Weights of a small transformer language model.
Size: width 160, 10 heads of 32, MLP 320 SwiGLU, 3.88M parameters.
Architecture: RMSNorm before each block, rotary positions, no biases in attention or MLP, untied embeddings.
Training: 108M tokens, 13233 steps.
Each number is 128 + 24 x the weight over its row's rms, rounded and kept within 0 to 255. Layers, rows and columns count from 0. Numbers have three digits each. The size before them is the row's rms in percent of the matrix's.

# gate: layer 2 MLP gate, 320x160, rms 0.0746, rows 49-103, columns 0-79
# up: layer 2 MLP up, 320x160, rms 0.0748, rows 49-102, columns 0-79
# down: layer 2 MLP down (transposed), 320x160, rms 0.0746, rows 49-102, columns 0-79
gate49 108:132135105149141094108134123109145141144148134123096150156124187122144131126142125153112087123116145144134125104118164140144127126130124149090163097126152139144150142156126164146154139117107118117147123118122123125131144129154123116128108102
up49 107:137167126107118111124098104116100140128121107128158129135174079122148103124120115111125160147127143134110119132142072129140109130114123115128102177168150163112101135132121130107139149115097168133094155148113163121118087169110128122152176105
down49 105:132129119150109092179098148136157106176105158102176121112109092114152115115147118152153101123160132139128102129165086108097131089145167101142091142095133104129111123127107136149144128086162156176148140136151158130124105146116110154140110159
gate50 094:140128114149167156121124116134153132142133112134110160122146139087140169107141120142164082102084157141132102131130121094133092089128144106138106104132151182163103196142167105141123115091125155171157145138147129116144097102138122100120097143
up50 099:138136160154115145100149122109077101166100091114102154143117144108132148101111161128108108128090115134125133146100159119091135132147122096118083093143126140128109167118145130146077129128106172145147142193100148099108102166106133131104143157
down50 087:128116183138065139152100114132090128141149148130092121087125077135160105098095094107168121110110133136110118095129094155161138139093115080141095109122113100132157118144151090163178130145136131106134136114112098135123103156162139124119131070
gate51 101:119169171118078137123139101168131107142156124114093182108095155112084141116108131145115171151114134157121150128143095146123136141137100129146120190122126112132112150124127134140157116118093085127151108175141144126158152156092157153155140119
up51 103:141120130115096116115122084160118097147153124111083144114085120121096125127126137127086149154088100162138166161127118117127108136112105143137120175141127132146124134147156140108167146132080126150160109145146133137113141165124160180115121122
down51 110:099162148112136103117102112149098144125147153103127126101107114107118164083112134108151113146101123149143113111145124137131122108097086156124104136094124108154118137125155169177136118066139114157156126164123110135087147151135125139130118108
gate52 103:123130125148102102087139144172121147085091098135141123138147142127118129140121138105121119103082126142088145141086113118106083155067162116088140129116110127093130099111148125154166131146121144113152097116138143104122103194188136168104143121
up52 102:095101129152134104166158137122126078097146122125194095124121147125124162131154114121192097148127130087136108101130110172164097073123124159143178155145161141146163139140140129128095072099106081117151168115173141113134106160150150140146140168
down52 095:122131088133121161127122099082147127104114116103102154123182143170132120115140145118142166089126140137114163094153145097163089119138139128139149123137119135161148121136118090110129100069112089096147168097111110121139127129123151105109134178
gate53 104:145145159146114090177141129135126121151144140113165144134155098102102132152102123127102115132126116088095139133069136127143161110133177109154144116133099166098132089107180087140091091112159120105104114133140102155122143111090152075102168093
up53 110:122099122097151159125121162125143101119111092151084161118137084119130128139170141148140146147085158144112093106146141142129105114119102087137116122123123073141130159122120120122152127159119178159130114135145146135105069106117095152120138145
down53 098:121109099151137140127114159181115111139110170136104159129120102176076121116134118102102110163146139149124137096171137144111160142122155119156108120135167097174127121160145103087114135124152124126079149130134117142151072094156116105133127127
gate54 099:149183135070126133132090128141140140139158122137094147179127155150138131166113086106086166124102136153113151150122118121148168149132154137143133152130159157154160116152123157097114149159153109102128155116118129100123082106111174105138122109
up54 108:117143123177086117101146125102152174108089113113147138118141109112110170097151173128138102068167115121149112138142101095149116109097111115138141088143085129109103093166145085154121132109099140153099107133138138137146140125128092138119147128
down54 107:129124144125132143125147127109157140132132138132195138117105099122129146125117128127133123123160104155086152104154140112144115102124102165101132104096114158117094129139114078136162113089144111145055120159130162134133129127119088128090133125
gate55 122:133137155128115150122161152162103160114129109159196126130156083119140137134138130090116148144132123173103141141094147166125170104122162105132144107122120117108108142163123132132126078072088150095167158137109114093131096142112139092104161089
up55 120:119144140136158152123143154165121135125138091126191125118145078128109116170121128114109145149135118166097158167134165131151129119119162088115139126109126142111085126166128169129118099051100167131167164115123099111174100136094102088117153102
down55 122:115104106139131144116133132150085126109144133133084104136164129106153114130105152142109138122122139149116162175171149093140135153087132115131119107094110107132130082096163165126136077136111152177090157129148135130169116127109119130169142093
gate56 091:126113107124151124158152160094106149132090142154154148120128123107119158105189161106144142139158083121131065085094103151123156130091109138096140143122108139086144137117122113109132143128140133125112167131153165119111133121122098084186104147
up56 091:085122151115115118129123101102127094103144155120127103153130129115128129131147105109071120104108160113114128152144111101143131140124133140180182147140145111158167112162177138145095135114132133101112106134128083157094132111139161159083142101
down56 092:118080143138147124107153169136131118172115157146130113140171136146097098139130129118097129110141115136111143136104069151120146121107138128123156156132155115141143138100153164104092113115149120070102086107174136101069154140126167141101161086
gate57 101:118131133092173144139121117113136151115117118119143110119074126126099114106113136157150175112088096135149111115127135108106145147119130141124074139152126097111095127096136131119142143158117153149102121120124127094143183118131119118160119115
up57 102:146117087118093110095129128142165117147128121088096141124171116116175141174132123115093100144125161157114160103137140163160081120149102146152138136080135121119136155122109137146125111134124114128153117151128131135137075143093147174068133114
down57 109:179106157138086136159156139128158106148134115125111139139125120085156141166142099134170107133104103147116131085142115160139118111112114159114119126073151121149134156110089049156154083098083095120163112151171084137161156108152140110101150113
gate58 093:125104146143129128125098113144143124133120084127131111124102100164141130152120111151126116139111128102154134161123095106131148133134150114120135122101142141159083154143148127157134143184118097127153139133132096129137131116133112086194096132
up58 094:113125123148123151142107134141117105086118118097097111112130165095119118105159156123148133161126138167093110111142148157130119099139083154122123126133111109090133105121048141080113095114156134151097097105138149112108132133162120123070128111
down58 106:129101199135126161135152132130132133126140111129122133128131134135127123123149166159152115118135121132102108128141139129108107094129143137163095077138101128123135094116099117096165124115118138151059135124126164121113094081139122094086170094
gate59 102:118148099135128135139113117129097165192122181117156106105144130098166149106072151123170133172110116173118152128121140127113108104141135100126138158143189144117124128143109146113144135124115119164144068164141095142115156101102142141139120144
up59 103:117150083109110079123123087119118155171123081120124103143111150114140155148104107169181096160127121152120179139175114136107111101132111156116136158136143113103114117147093119138132146138136127149123090122155120154145165135126139138151095156
down59 108:129131032150136100102131088070112130153131126158179116133141099104145153110115162138151116123131136135111161136131101128115129133143119148086145171149130064164171124154125145115131075106136122098125091128123114169120114129136141125112115135
gate60 122:111150165091120146181133132120142126097122107119122152143114142150082087132177095118127113119096136118119113145126119097121138135145134132139142113122121143138140100172132099180132141139129073102084130131131118165122109131161072109143120103
up60 114:199123129147132128138092147137115127113087146131090115150137096101188154081117137087106142129135147098113114097117089129157114150142154139146171133120125110107137105120135156148123133101132134102139141099160128145082123114110169184172168129
down60 111:138125178103110140159147133146148146162114108157095140134132094102166130097149143099113146129160123102122122103110108145125151133123162129150151174155108138112140152092136137162110118100078112159158166139128126096079114125131131137146199178
gate61 091:166124119083132166163098134096127116085134129111081114150141136101111152104113115120131109074135134099099154122125122102156144122126111156082156146124153129129143155152118116143140081140131141091100128124195132135135133113149130168095100123
up61 092:150125110110142159164115133103093094079130128123109116164138133095128172097107102137147088093100118121070168112117134110117136106144113142086156139129149108123164145136133126165144096140110110093128131141180120158133121120183136170112104156
down61 096:140123068090142169138152098126174105113110111137065112108102102115118171106135119123089162103103087101109141137129172113136103094146113164084171148157130111102123139127129132138130148109106131084115129132115137126125123135110152137103165081
gate62 089:122103153167128121160131117104167217103117137143164158112103122091123082124159069090151173121165102102109142123125159105141148128122154142165138148147144135116139154123122087133121110133149139159136120176139108184136130122132120118108107131
up62 089:105090128165113114126158123158170121114138129177141111157131112154128131111136121132152096095127147126088120154134099147120152140146111167105105145148140121147159150095121118129114097062153072119150117102099143113114099136143157094108148138
down62 084:113153120122120163133170124117169090156144112153111134138138085125135173087112078146126111139090173144171089147109164171099100109084106102125145146129114130107148117116144155116133112109111150099150120112121085128140129106083126155128144121
gate63 101:098135104097139139141135142107122137130098096128146131151153115108088132099128102121126135129180120113081166196159147153124120138099138144087119090160138100131140163091087083130149131144193120115103113151114138147119137141134078119128152125
up63 107:159144130125160130156187128090099091071123146143103132136100138111113131074130163079139144134143126132088127121105156167094138161084140147099164123155134106135165117147132109147110132141149102116128142101129145126130128115119095106094169117
down63 106:167185112101136134125133128165115087083141144175118104125101129135112132090138154164121122154113100171132151066115142135139135125098146164132080135134138113105165100143128082106130099117174130135110129108110115118112175119175102160102124144
gate64 100:124117091158144140163152130118174131132122138166161090124146163137122112147162125140144085187120127118161126159138148127131127132067138089100104132111151091116124115111117123142140178121153141174138175120137154104097106151120075161166119131
up64 103:133120135134136115124132091137121123137109081138109152145105151140117139150102130100122140120168144129146137087098161099162147100177139117126158109114109119124176119193158119146156095170106174082127129146103098160151096079086160151133141101
down64 100:143128091144118143167167111130171146112129101179176093162105145118104095114142100101099118200122144128139114139107120123168098114106150110099126123078124124116136121127109105142128099128177118103146137092164115125157131156132101113145125139
gate65 088:094144103078161089125141103117115138138127142066148146133104145111111086126140097119110120127101129127165088110157139100171087097178115132158112138098128093111140125131137131154184128119123128146126134107124143116110137164090126120091145139
up65 091:159121117171103163137118151123129150157146092185088097114158141166157135108094144128139144127139118112134123133115134131104142138116153121118117129146117169146149161091126114095058116146144124101137093176116130153135118111115103145173131107
down65 099:124108159127092171145095118112148131189130096111144158118138134151159114113120163132136151124136115103128100153095156123130122127149133122131109130127115134184157167079123186129108098097118118112173153161104124137117149114134073113147159130
gate66 103:119079141131154098135123129084155155105073117078131104153120171107147119111122123147104127149091131179125073102119095188123123108126154161128151145124168149132164122159141128133158147114116141106119111147160108124117148123103144160129143102
up66 096:127139082101148153124147137163109149129156118128173137106095096099127147155123116120130129103153149106131124143149134111146121133126093119106166127130096124107102120129162125156103152131147124150120103123114108101122122116113147131103092167
down66 103:157165124084155140153133123147128155171105123114145126151075135152077131150114129137133095114137094146104138119149135124129128089100134137109197126113133151128138143083152145140109127150126109132125118124116132101156134143151107134101113152
gate67 109:112099095136087125100149148139132113133159150118178161128138106139137137134151103110147151126098135158110111114071161142089130139141117113110139157151117099100107130154161128139148156156109155150138097138110142130116103129110133137084134122
up67 102:142144148146174104131095132083116119145143157099111137172119151111137124097140127110045135106174172098130138125156078127159117099058128149118139139115134137148141122112141138110117132121156087113113126131141105156145124099144076115174117136
down67 096:157126179104118140115157122143136123127081131198175108117146165165146090155115129104122094150108139143144136145128136131140118108108132126131080160131087140155133143158136165099144184118141128119098095119156121127122109138112142081160129099
gate68 100:124122084133184130115129170128130116089139127121157149142121134113129163110152128117112083139116142137086163207134075114155146097132152151115121084111118078151137148145147103144103148095124101110132110124125165138141133145152122134129100147
up68 096:106121138113093147169099109116136129081101145121113078133125118129141129152098127157138132103088130170143129132127161129146162155188127111128146148142116208146080134149087113137149119168120116138167152110105119125100072125137091094145151136
down68 091:155123137130121115135145099141176120157110076102072183122153140114130113120095104094128119125159090123142110117119125121153104116141139133113114123141151067131188164104146101124105120136106136137124145113132096103115161124137143138114167140
gate69 097:109168140116150095151135167128139120107125110115138120130150159110163163118078143158149105126106123105125120119157127133086137084131117152096118120105125184167165128159131125120138151117085150111123105121136128134126089149116167152143127141
up69 093:156074117124113143073121091136128113133139100138119117139099081118100090136181093106124122125137145134134133149127127127151116158120157115138138116122117081072112125107123124128114135122151140156120175158129148118147131131124096133121115121
down69 121:131121147134118100105102118122164119109088137133113149101156155153128137141113077120101154119182073159119139169099125116147137124140110109145166119116124135131118109120103120164129104119168136117099132142128138134137183131221126131120114110
gate70 089:140137177129150116136097128124150162138140129139102109123139169142134135123146148077157162139109078088173140141091130090121108104111166120150142122094136118153109104135158133101166142170129139124142159159169095136182130092087139098136132112
up70 093:111138156119169135161099116140125163107118115124119104123131154148144116132172141103156155124125075060174141127092143097126129097114186126145135116112137116150117097119151146114165117136119137143126148157172109160180100109076119071131146122
down70 101:110132138125178134118101144132057161100144120131122116115146144132169145108164109107148156124148109112183146123093151120090133094102135149119142134107116082152115101099103137119071112161154107125113111148158119150124153092092147098139095100
gate71 101:156138134136094138115107101101113138105150124121162111120140113125146118102165111097102135097161141141083147127149095119146140118139126162096161130142146173138152121154115134150109119163127128086112106149131172103155119160109142127131170096
up71 109:155150177113102160103106097103153125150174075075150104165180130116121138138152160143130142153150126140116112112140146131123079091149142134106108116111166151137126135120151139156100169119110145146118092141114146120118164109145149143142153146
down71 099:119190161108131137166104127104144153139129102145141124138142108156162173136196116145129138158092125153099150160127128103159098163143105117178116143137158126197139081093150156130111148117138100121129136166130127117134193123145174105173118135
gate72 130:132131126125095126132117139124118146129096084140123123105133133083151078144132110142170139156109121174174134103134126131089148149133138120105140102117163123125135139092088209099169158129077109106122138124158130144131165112150110146127113111
up72 122:105119121132120113117175120096148122162168160111151112150086148160150166100146133096129111134103131122089154142112139147127152121137101128113152114149090130130120133158138052164143103108166143147114131186148097118143113137142154092093126133
down72 125:097121169094082137137155148092118153163160120130160128117148115118130117116160085113122105146089101111126133128152148174087170136147117127130129126100124134112123150105112126135167141157117133153124128157115095127116153117175144144031096130
gate73 114:143117143127112136189124148108126108133133184126144115112159085078148160126127130097120109062106139114070154139130105139159164140102165129084196122129116132091128112143163127162129136130128103138105164124133104119120108094127108110121151115
up73 118:108109098148178142124165159156140141110137081127105120164159126164126118088187091114111140135148128138138111120152108150104143110112082106184139099135163128167151147072124125120115135170132195124118116124135158132139154134144125122103130148
down73 116:137158094119169112108123131124128108159156137098084104135096058164118170106102114142124171131159152143119110099158125140118162139145090092148144138137118128163142127070101091142125168102126157106143115071101117125164143130132106093130122168
gate74 098:139144123107073173127151085172134160128116152150170133141102091149108132129115186090136165129139140134100134127141123119130148099122119136127113101123123151121119136131144110182142182123182160103131118096109093142106111081126156116139126132
up74 101:130164097135133133115151141132144125123122125132152124138127111121150115113146074154160099184119096140112121123125135104098115094169160114129071137094155141146141145113135169136101108111072103147148144100167130137136122136160138141151141143
down74 093:135116108139128119155115101121112132148144128154118120144124144129119129133155154106124091095079120097130109106143097128125091121115144153104163162131124143175104103174099145195137123095124187136118090094125130072097090170121178073139161126
gate75 088:104116088107127104109110157127167124116096147087153142093132102116130171130116117126099120113097133131079133145145084142138141139105160123141141123159140100119116152151140107171150129138091091111063142119113140162116087119122143131068148117
up75 092:152102174140107136109103128111116157114126123126133127144153148124148116149100144167158137135150108122131125144133099100128101146149121132144132159139088103177102109115071118148149096054135144149170102104140084143117155092145120095177127118
down75 090:126151145092105107127122136140091127155155111144146086185179140105110112128104106146162084144109114078104158139078119087145119102081115131121157168140119115143114113145143124143152109085154131094170140156180107142128121116145087108118098097
gate76 093:134141111105111123135118177107106132114162113144098105098124138107110152148129123135153120159095091147125158087127151127114142106142138088157172086118154125198135107065098095151117158113173117095085127165148147104102075170148157134141132141
up76 086:123137136144165118111138100154115136168137110163135132169117116139153125085134123107133166114185141115193088150165138127170114170163120185117112110181116143079152147203176166109152112124117141129118119129095120170127159139112104121148162090
down76 099:165153165122135148119146121140127153156130107170150156142133148129128141132160120071125114114145138147137112153184145162130109145172108122115148152102143127128130133091133148125132161125142088095106143106153109170126155146129129136125137075
gate77 092:113173175115167150123156142138098151158136111122111119104134105128094120160089107145151187134100086161119121124129157119145144133136138156129136115119101146130140121168126128076131156172153159061109121078165070129132140132122104136096120136
up77 094:150123146150157103107146140134110171085123124108138106126109147109104124148092091094148162105157117107093160101112146142128144151103148141121128076152103122123133139172099104144112158144134083073053171104149121133116105130146104107072144130
down77 095:106145108164161113104115163157122177105147154105124135093129160155116129124089132114126142109133124136091124063154137125147153120161120155165110103128121139107152144131092118144107136147152105129089106147116100149119145116124146100104097084
gate78 096:120090103099170145114123144120136109147097081123126142149109124109147096127137097133109159128105120145142142123160149136179132138128146151136126123115093088135154154128105125115089091099129129153147138138106105101119110111112122114100126123
up78 106:138084089096128157103098160110167174137111122128135109182149095126119116126153116106144073156163131104141121162150144119142133133101114176109108123115129143121142176085139087111138102146156171143114147115153096155138115108142114130113164129
down78 097:121096097130135155081085109134159162102132101154125100161099098082138107124128123145077139168080135131132129157129127153126138132120139185156070145098157122132089164080125135130141128146096144128092162134110141106127117126124124145111146110
gate79 095:141146131096121157159099160118125155143189099109107108098118111110122103149114131114131162120148107151158153143128147117129123091118142124126119122100101122102158121090127115138118112122107088083157159138113100147158070087133131074085159088
up79 102:132110132165122117097117122116108134143093168152143115137135167166153136087130123147125109173114111115143090102148117121113140167127128119131135104122159152138112120127147159107131152134143158158083060110158125118097172158102104156139097161
down79 097:146132174167150126115112151112142109159121156129122153141106162162135113098105125088149121133124120109106116111161153138133163117144139118133091136114157128142106104088125182093106135118122123094104128106193109115131151164121108138117142090
gate80 093:146133160146139141149110136117121152153095137149146151144146088097119131105124122120163121128118118191132148129135148130146127132143147104137154098115102133166098150081137124150107113100112140135137141128109146128153094133136103171159092195
up80 102:084134114182077132105123102128171125156139159123120159141116133138093133087172130167163131084119156075129100133124115120146132109115135153130088138093103108137112145106150100167147149088125129153160156127099163111130136133122130129144141147
down80 099:115095087179079101101130146131136174154120145165134147130101157151131151127139109150152156099138128142100071089126129128107146098122137119154114123107135122093131150142116164144133144127167103131153166114124105113102099132114135107111171145
gate81 092:119136089106130139117162129148122123135159101127132125141156122065130093119091125123122144087105093080144152119153131113167127137171112144142100113150154115142121142110190157083104107136100123152146149140122117167124084166124134143093099139
up81 094:109161127122109144136152151135142117107149095082134102134168135080175085131114111120106145088078131104134164107160113145155121124150146143124117125143144111116166128135175132103111131143077114113122115155104140136127081163151138146102115120
down81 101:094084099094143161101169141158151136070104096102150069097129164094136131128110099113123195135116109071098120100115130157149112132111111112111127135113119165105123101146136138129169127136119110145140122111113092150113150157121122131154133114
gate82 080:130153138094123142171140123080187108131142116089143084096139105100109141107124116159120078119099180149098135154158197176136151132152120145124129105126111138122132106089112119136112115120125126101171123137114091140102129181156145110145125126
up82 084:142096069143114108172121164151112138109154104130123145149097133104131135126137112118136101126137128093075123124140115137125143122102122128113123093149102101059113138126099109167125148119169117126064130144119141155100162112100147127131141112
down82 080:166147090141109123144129130139154129136140097136137120105089160128056104120126075153114098123116140142136135156112158134152121120138154147113123130176139108120121149148105075170098162080149132164096157158112109123110134098153140119131093096
gate83 087:137132127124091174124125118139112141129132118127156145095101129115129122145158133104138131154086165147146087122158081154140129168129137139150114139125135112109133112078154074178159133166153146100080111143108121103101119110083156170158106117
up83 090:130123139138100162080101109172104138107112109143147156088105121140128114155126128129101142147076179156101122121144085124140126157124124131109129142120110111098105126093150108161121130162130147103074109178143118108111084101124202161140119123
down83 088:116089087147131141099107119154143127088135125128108139133142119071108103141153127141118113109105168133134134151142116177110147147113092141117152135115116118088161117158158126125172126144126131121103142173129133146125100077133158138146135108
gate84 104:151110159113115138134158128153101142124095107089122122148114136168147161145128120134071129112147104135106167165122086103135133147087154136126126101137131129138135105142137067161109145122112108079152123129170171106123100139085150115138139085
up84 105:134128184141136115145119143129136169144102110139135125131114142104154159120095118167131101134075141117104165147115115069168126117131102131113082136133140151141122148137122094136102135116121127132096106059112191152111121148124116124144164088
down84 098:154109148132163160090129106112097142115104126157115113153125139096157107076113111155149106112101173085146176165153128122118122106147110083158150122115093155116086113130110152123174137131133122112090103146096131158116149168122114145144129160
gate85 094:130152141131178112133150127121124102133137144111089124099159144120080105109141161101109143156129156144155151138152180112113086138114126080129112073123151115105119116112101105128131116113088111151130095132084118115175090151138124130134131126
up85 095:122119115085132111126109136118166081137116113094116069108112144115094096108127148112118113146124138151144140101143158104139110108122110103106077124086132096134100108132079132153144105125071100169125123120147144115185110189153150118153127146
down85 092:111107113141160092079164140108143134112114092108129093106126093118148119136138151114115110128112107130116130098110108114137101120113143135128113123119127103144125153181072146137145138123150123179108143134164153138141152120113145151144127132
gate86 104:107150166102111143150129076097145102130123137076109153158157123102146097155103083112110151095143150151104116167113101119165070140129158144116146112103155137148122137174084115175107142168110101121146144135123123128114130120108127112146119089
up86 115:086136152115124113142173103127123109089111130155160111107143164076097120160141128100158102128141144183139100130155131128116135130127138137142154134108142154136130120154127117118137104144144105174154205179143110111072134104133115146141127122
down86 111:137120132107123132180119107135089154124107154145151105146147158093088119128133123115145095104125143139092075117138099137139146139148173129167135122070151143114137149136128130114112073102100123149085165138130124124077137105102094163097132142
gate87 092:159150105152117095106111161087166157161131136120092155164117135128151095144134173127090134108121184104153136108165104152137108144131086119140166098135138124123157113146132127088111180154102131143079112141122149148139152103121110145168127104
up87 098:158126097156158109131119147107158135122103170165116133133093119122128142121157136126126135123112172127113118155121129161108144156132128095084144129122139088115130122153125151114119147117100153137078066166134165149133121096121115163140167116
down87 091:138118195114167144137147169125072147112088152137181141128119165105110134139121101105133095148168106096137129162163095124151107107114110158125117099129133139099082107146149113140172152128119091106145139090122105113126140159137147142111123103
gate88 079:104128116159135121143177123125116120118113148085147123118182153139145137138183142120142124145132116135082125130100132132130118108119099117123158105190096091159148171138116143160136114128116104150126162127115106165147137113148134142086128169
up88 079:136098116156145132136082122119195130121137122162126107130105139105132123113105123134095121136138136117167118105132139127133120126102162129121126155089163154088145101125162127088110152122099125133101090124116164097110139093123114096171108092
down88 079:139125160135132143154202145118157172147136124131111153142133136160154087111131120152131127096157102135097125155134089114130129143123109129097128109137133112133109133078111130187176110122080118099100170109167164164098132057159118143150151102
gate89 095:088106132084152172160124093097123125096121147139138147087153127133154195106130107125086148171154178188128132158142121141112123154098161149108135162138119143108145119095140095150142125081104105143137128154114150098141160109104165147127150060
up89 107:149110141105161123184087099121156108156118138108150110130119141068131111136102130129135121111101128124110158124080114113139095146155164142150144140129110158113132127091132117129143145139155107135123170077108099133112121166153168165103161153
down89 090:087138102102140147146093082118120099133145114141134138132126132116111146152100096089112120170118175120130148135107116153150118099151176115127146132132121172119119106104140125178142125153116137075168137185082119123098162139116188109104122108
gate90 099:139096135099133148134108118114174119151142128132140104087154096118122078096123123095114113091130165133117152157133096103165117138096163165117120139092132131152181103055105131155118149112147119134124108124108158113079097091150124143115120106
up90 098:085151122168144092107119129160097110122137104095080126161093175154110135144145136125157145150129122124125109128108121162092128139151160059154116140149116080146102169143157129117115118179077099120117133151130132109212132123119156104142185134
down90 095:124130131109126126131100109137116114109118128136106152129082146109148121064125127102089089085057115135143115135174071145125146152130137112149122143137158128159152140074161155112091109091129154149138155096109115139152103123135152163099108129
gate91 105:133123109139095117084165112151156128085135153129144173105109106100133125123100118128185143113118124096102114144126162131157112166116126136111128143105103115172101159139128163117125170113095152115164159130137136135167159132127133149152103144
up91 122:121135107117168115139081141164109120144100113113111103159134140139146096147116161153106143139171135122148106131128142139132142114132095106158112091134161167122128119068137125133144092181186117110091097170138104119128112145125143086094133112
down91 104:090132092098137082113151178170113126145109079109123145159143133116164088164090144133110125132176137147142113135089113106138145101162106170116103169156135131134126166158141123092125125152116122153130147128136137131146121115126159111089152109
gate92 108:096135119149091128093121148137131123122096112112086194117111166124117114117088141093130143111116109168150135106163143148101124133141122132142110124136087116117141093123104123129148102159063167135116126166110114093099127106111118139128121099
up92 120:128130152145110117121138142121131122100120150098123133126133122093181142117134141093140164112124134158109161086142109135091138163147122147125141144091109096113111103137100124108175081168095147135105127147165172077120153118139093172146143133
down92 120:117115075180139086135106108140098105107120138135131083165093115115153108113166133140120143151135144128118132121146111120112137169111125162116090159149118138136096135140108084135121064112117123095135167128151123129106105125123137156153135129
gate93 094:086136111180089063112110167130127093154116126117136084118115114072126139119161125096123075108103199141099142143145128110101126106094152138104158134104163130112129143091101169125123139093116115123116134078130159145140134135182164148151110116
up93 093:141160116159193139100109139113155115138139131088146166146106136099141119098135141119104097090106158110133151165166104148107134080074100145156155144099148127136162130129120166150115114145103151110129113117114174096156125117118175097132130120
down93 096:161141121115170153140133122130101132113098147122145145117145118136134130139075107159080169142075106170118124123138145125091092159091142152155111095108070102124138102173107155105132112146117095146119127139116138130138164141149159109147104136
gate94 106:156130089134143087098156151132128090127129097123123117126094186120099107098149102106141118122104137135129118139145114190114095136125126109118096144141136082133134108141103145130162098115114110149108106152140114133104145143119083141140128115
up94 109:176100142125173124138128114119098105119105102155133116115142145124121139114164102147142123135138136134150119161159114162115099136102141173133167140125148098116146131177099137166162090081148126132136091155208074139082158085099111148124118115
down94 108:127122152113164116127143112132091118122132110157135115120099167124088115124145086132137117153110129117149091065149113136136099190097155166134100126130145156082164124152123144168107110147138133123168137151153076128141143134124105131123142127
gate95 102:125137135110116147098124144128135117160116175116135114108141140126133166102077149149105130146106133137130132153094118095143161165140146097130102122104152149150111123203093147113140167173084116139132107106136113126124112100116168121110154090
up95 103:121141090102156116168111140159121113139153109108186161158094136129129133128128146147150074122119147116142136139125166153099135124141127161180119145142100144112107144164189131097144114106117168141132101151163135135142140132115149121132165154
down95 093:096165162145120113134150165147144119141151100118102142107133131093114103132145126155123144146090174162141120125105079089154130109114150159121129115154087108114141130128134115092162134128143117139168148113111120105086153099122145126123096132
gate96 102:106116124099092106138103139148114133074134160114103127174092129050100143124117099142147117120119170135165155154137148071153121125154134145148103115121152086115144129110141113122148150121123138150178167120118136180119114118193116116139170115
up96 106:120121130115110109132144141137147121075131170142127135125092141059083158137091109140166091115096144150134135120143153100163135114150128123103128109143142079104133152151144151108116159128101135135172170117136158169116132101175110118122133135
down96 103:111102112147109133121152130100102126118074121108109108104155085067138134073135177133137140178152121099168141121161117111157127097161140139111117114162126118136100143199143158116108139131083115117160114123145151113101104119151156132179131090
gate97 090:122134108158135141148094139092128144140141126095102147114124167082099125095095157160143143102104113140172128159159169087137131128119104136129073099080144122097075087091109117158131106120154132134212117135116151122127124130115150095111155128
up97 087:120146129169153159150128132085129109133126148084124141104118152087104124071122166144139154114104124143142116164141143085094130123109128129115076115093167107134080097131110129151118106132161116159201137113127153135145140156128143109120138118
down97 093:114154147167154107124158158077104108082148097073109125104114121132156111106172175129080151146159112104094092130141128118095128117141132101117135140132198103114108142121138131110137141167159107116137092109139145109125130082131157147114100135
gate98 109:113093087134171164099128148123106118151100103105151128092160118113102104096144135152130080151130139124124106150097203125139129139125108097114118144096150111130129127107112114158145124132096099174125140178106158149143125139127078173120089144
up98 112:110148132131119116127113099153139147148139194130112111117141114133136126081070153139099135117148149150166131148091081104120155140086103144148147133190102109113144101159140083139153122130132162138142105125118110118109164127144176119100106087
down98 106:168125124120148077088071152114172136144113118116137109138113085123118135105096140141164097125150126133143122165132149182160119122111104146101147102125130135153124133109130132120114145130107137118154121116143138119141163108141097136154141143
gate99 100:130157141095105115092151102146076150168148123115110133139112102150152128106153130138074139094105143131140104152100124118150130162105145151110137184138170142111131140128153167096169125171142134140127072144145107081121139122135163111141176152
up99 098:121083135171170135160124135141183141110112139107129143153129149078149119168101126112164149137114156141101151091144140123132128091126106078135117083137088103133140113122116080171102124094122101117131147107098139157106113101124083126104089109
down99 099:108101173127122130136114155111159148135095147144111129123112155108161104169118108139150129142098103130148069116141158122177144134131132118097107127128111138141138125140136124199137141123136157083115158130137122096100122152157159119124154123
gate100 108:123159125138167122115128148165170086125150105052110095162127140117170105126149112145125129146163153140128156153111131133128132137167147157153156156094132143110119118137112069129148125165131107121128144136100128110160128153123162112144120092
up100 110:103135134121142159128086113129130119101172136106130115142134143123156119160127100124112146080113121177094113139125128167116149127122125160177160173121099121115092085155102098153157147132161125107155099157085138145155125143110184110118131096
down100 111:124099123147149157158138125146130117121121131099103137129103128152159153129103127130108140127132138158110149145094128135150159135117170165174119157112084139165119097142080119115157133153170126096159114126108123081123161167144165093101135158
gate101 093:134178095113125136145159137151101100144158144173129153123114132127158139111108097121113164089106129115151107156142110103121143134148167134126154141097130161156111156107139123116130126107118108109122098115113093138114102121097099143105081084
up101 092:108097133145110121097113127141128151118119113100132125099147101157119083142143166110135136114148165084099130116115154146168105149114114103113099147121161125140100155140153171089161167167128121126107156123133150080111146159088165124121137145
down101 092:105117168123183099100103141137115128106103108104133126122132133131118133182085150083134098161135155121080147134170124175154143152123131113117135131137127158123141146094142144147135161197125078121141117118141137146130148159123117119123115090
gate102 132:148152154127090145139161085127140170115129138146151110123115083129127114121169088095105115125176074092099129136109153085101155127120163149086111125141137095108113097115117114126097108110137144110107122129139130127124127124131116120104109120
up102 129:129147194092135158120113128112104132158096118126119125128143166109078120119121107140121140145150100131116114155138098147099086150134176118096165121164112106107121119076157123080130147142138134153140126092111143076167114096143111121119126125
down102 135:137134207133124175118128100141124126180099115112111149088113168140103121174161101116125101133135139125062112120147157102119109142143133146108130135163108091103139139128123131096139159142104099114115185090158137107119128145120109111119111127
gate103 130:131122161144089141099114149095170140147182119145093144123137151095121118118102092165166090184090089152139145149145127156126107163165127148150120152130152130165114139164147132161135139150078110099147140130139166128151148149135139125151137138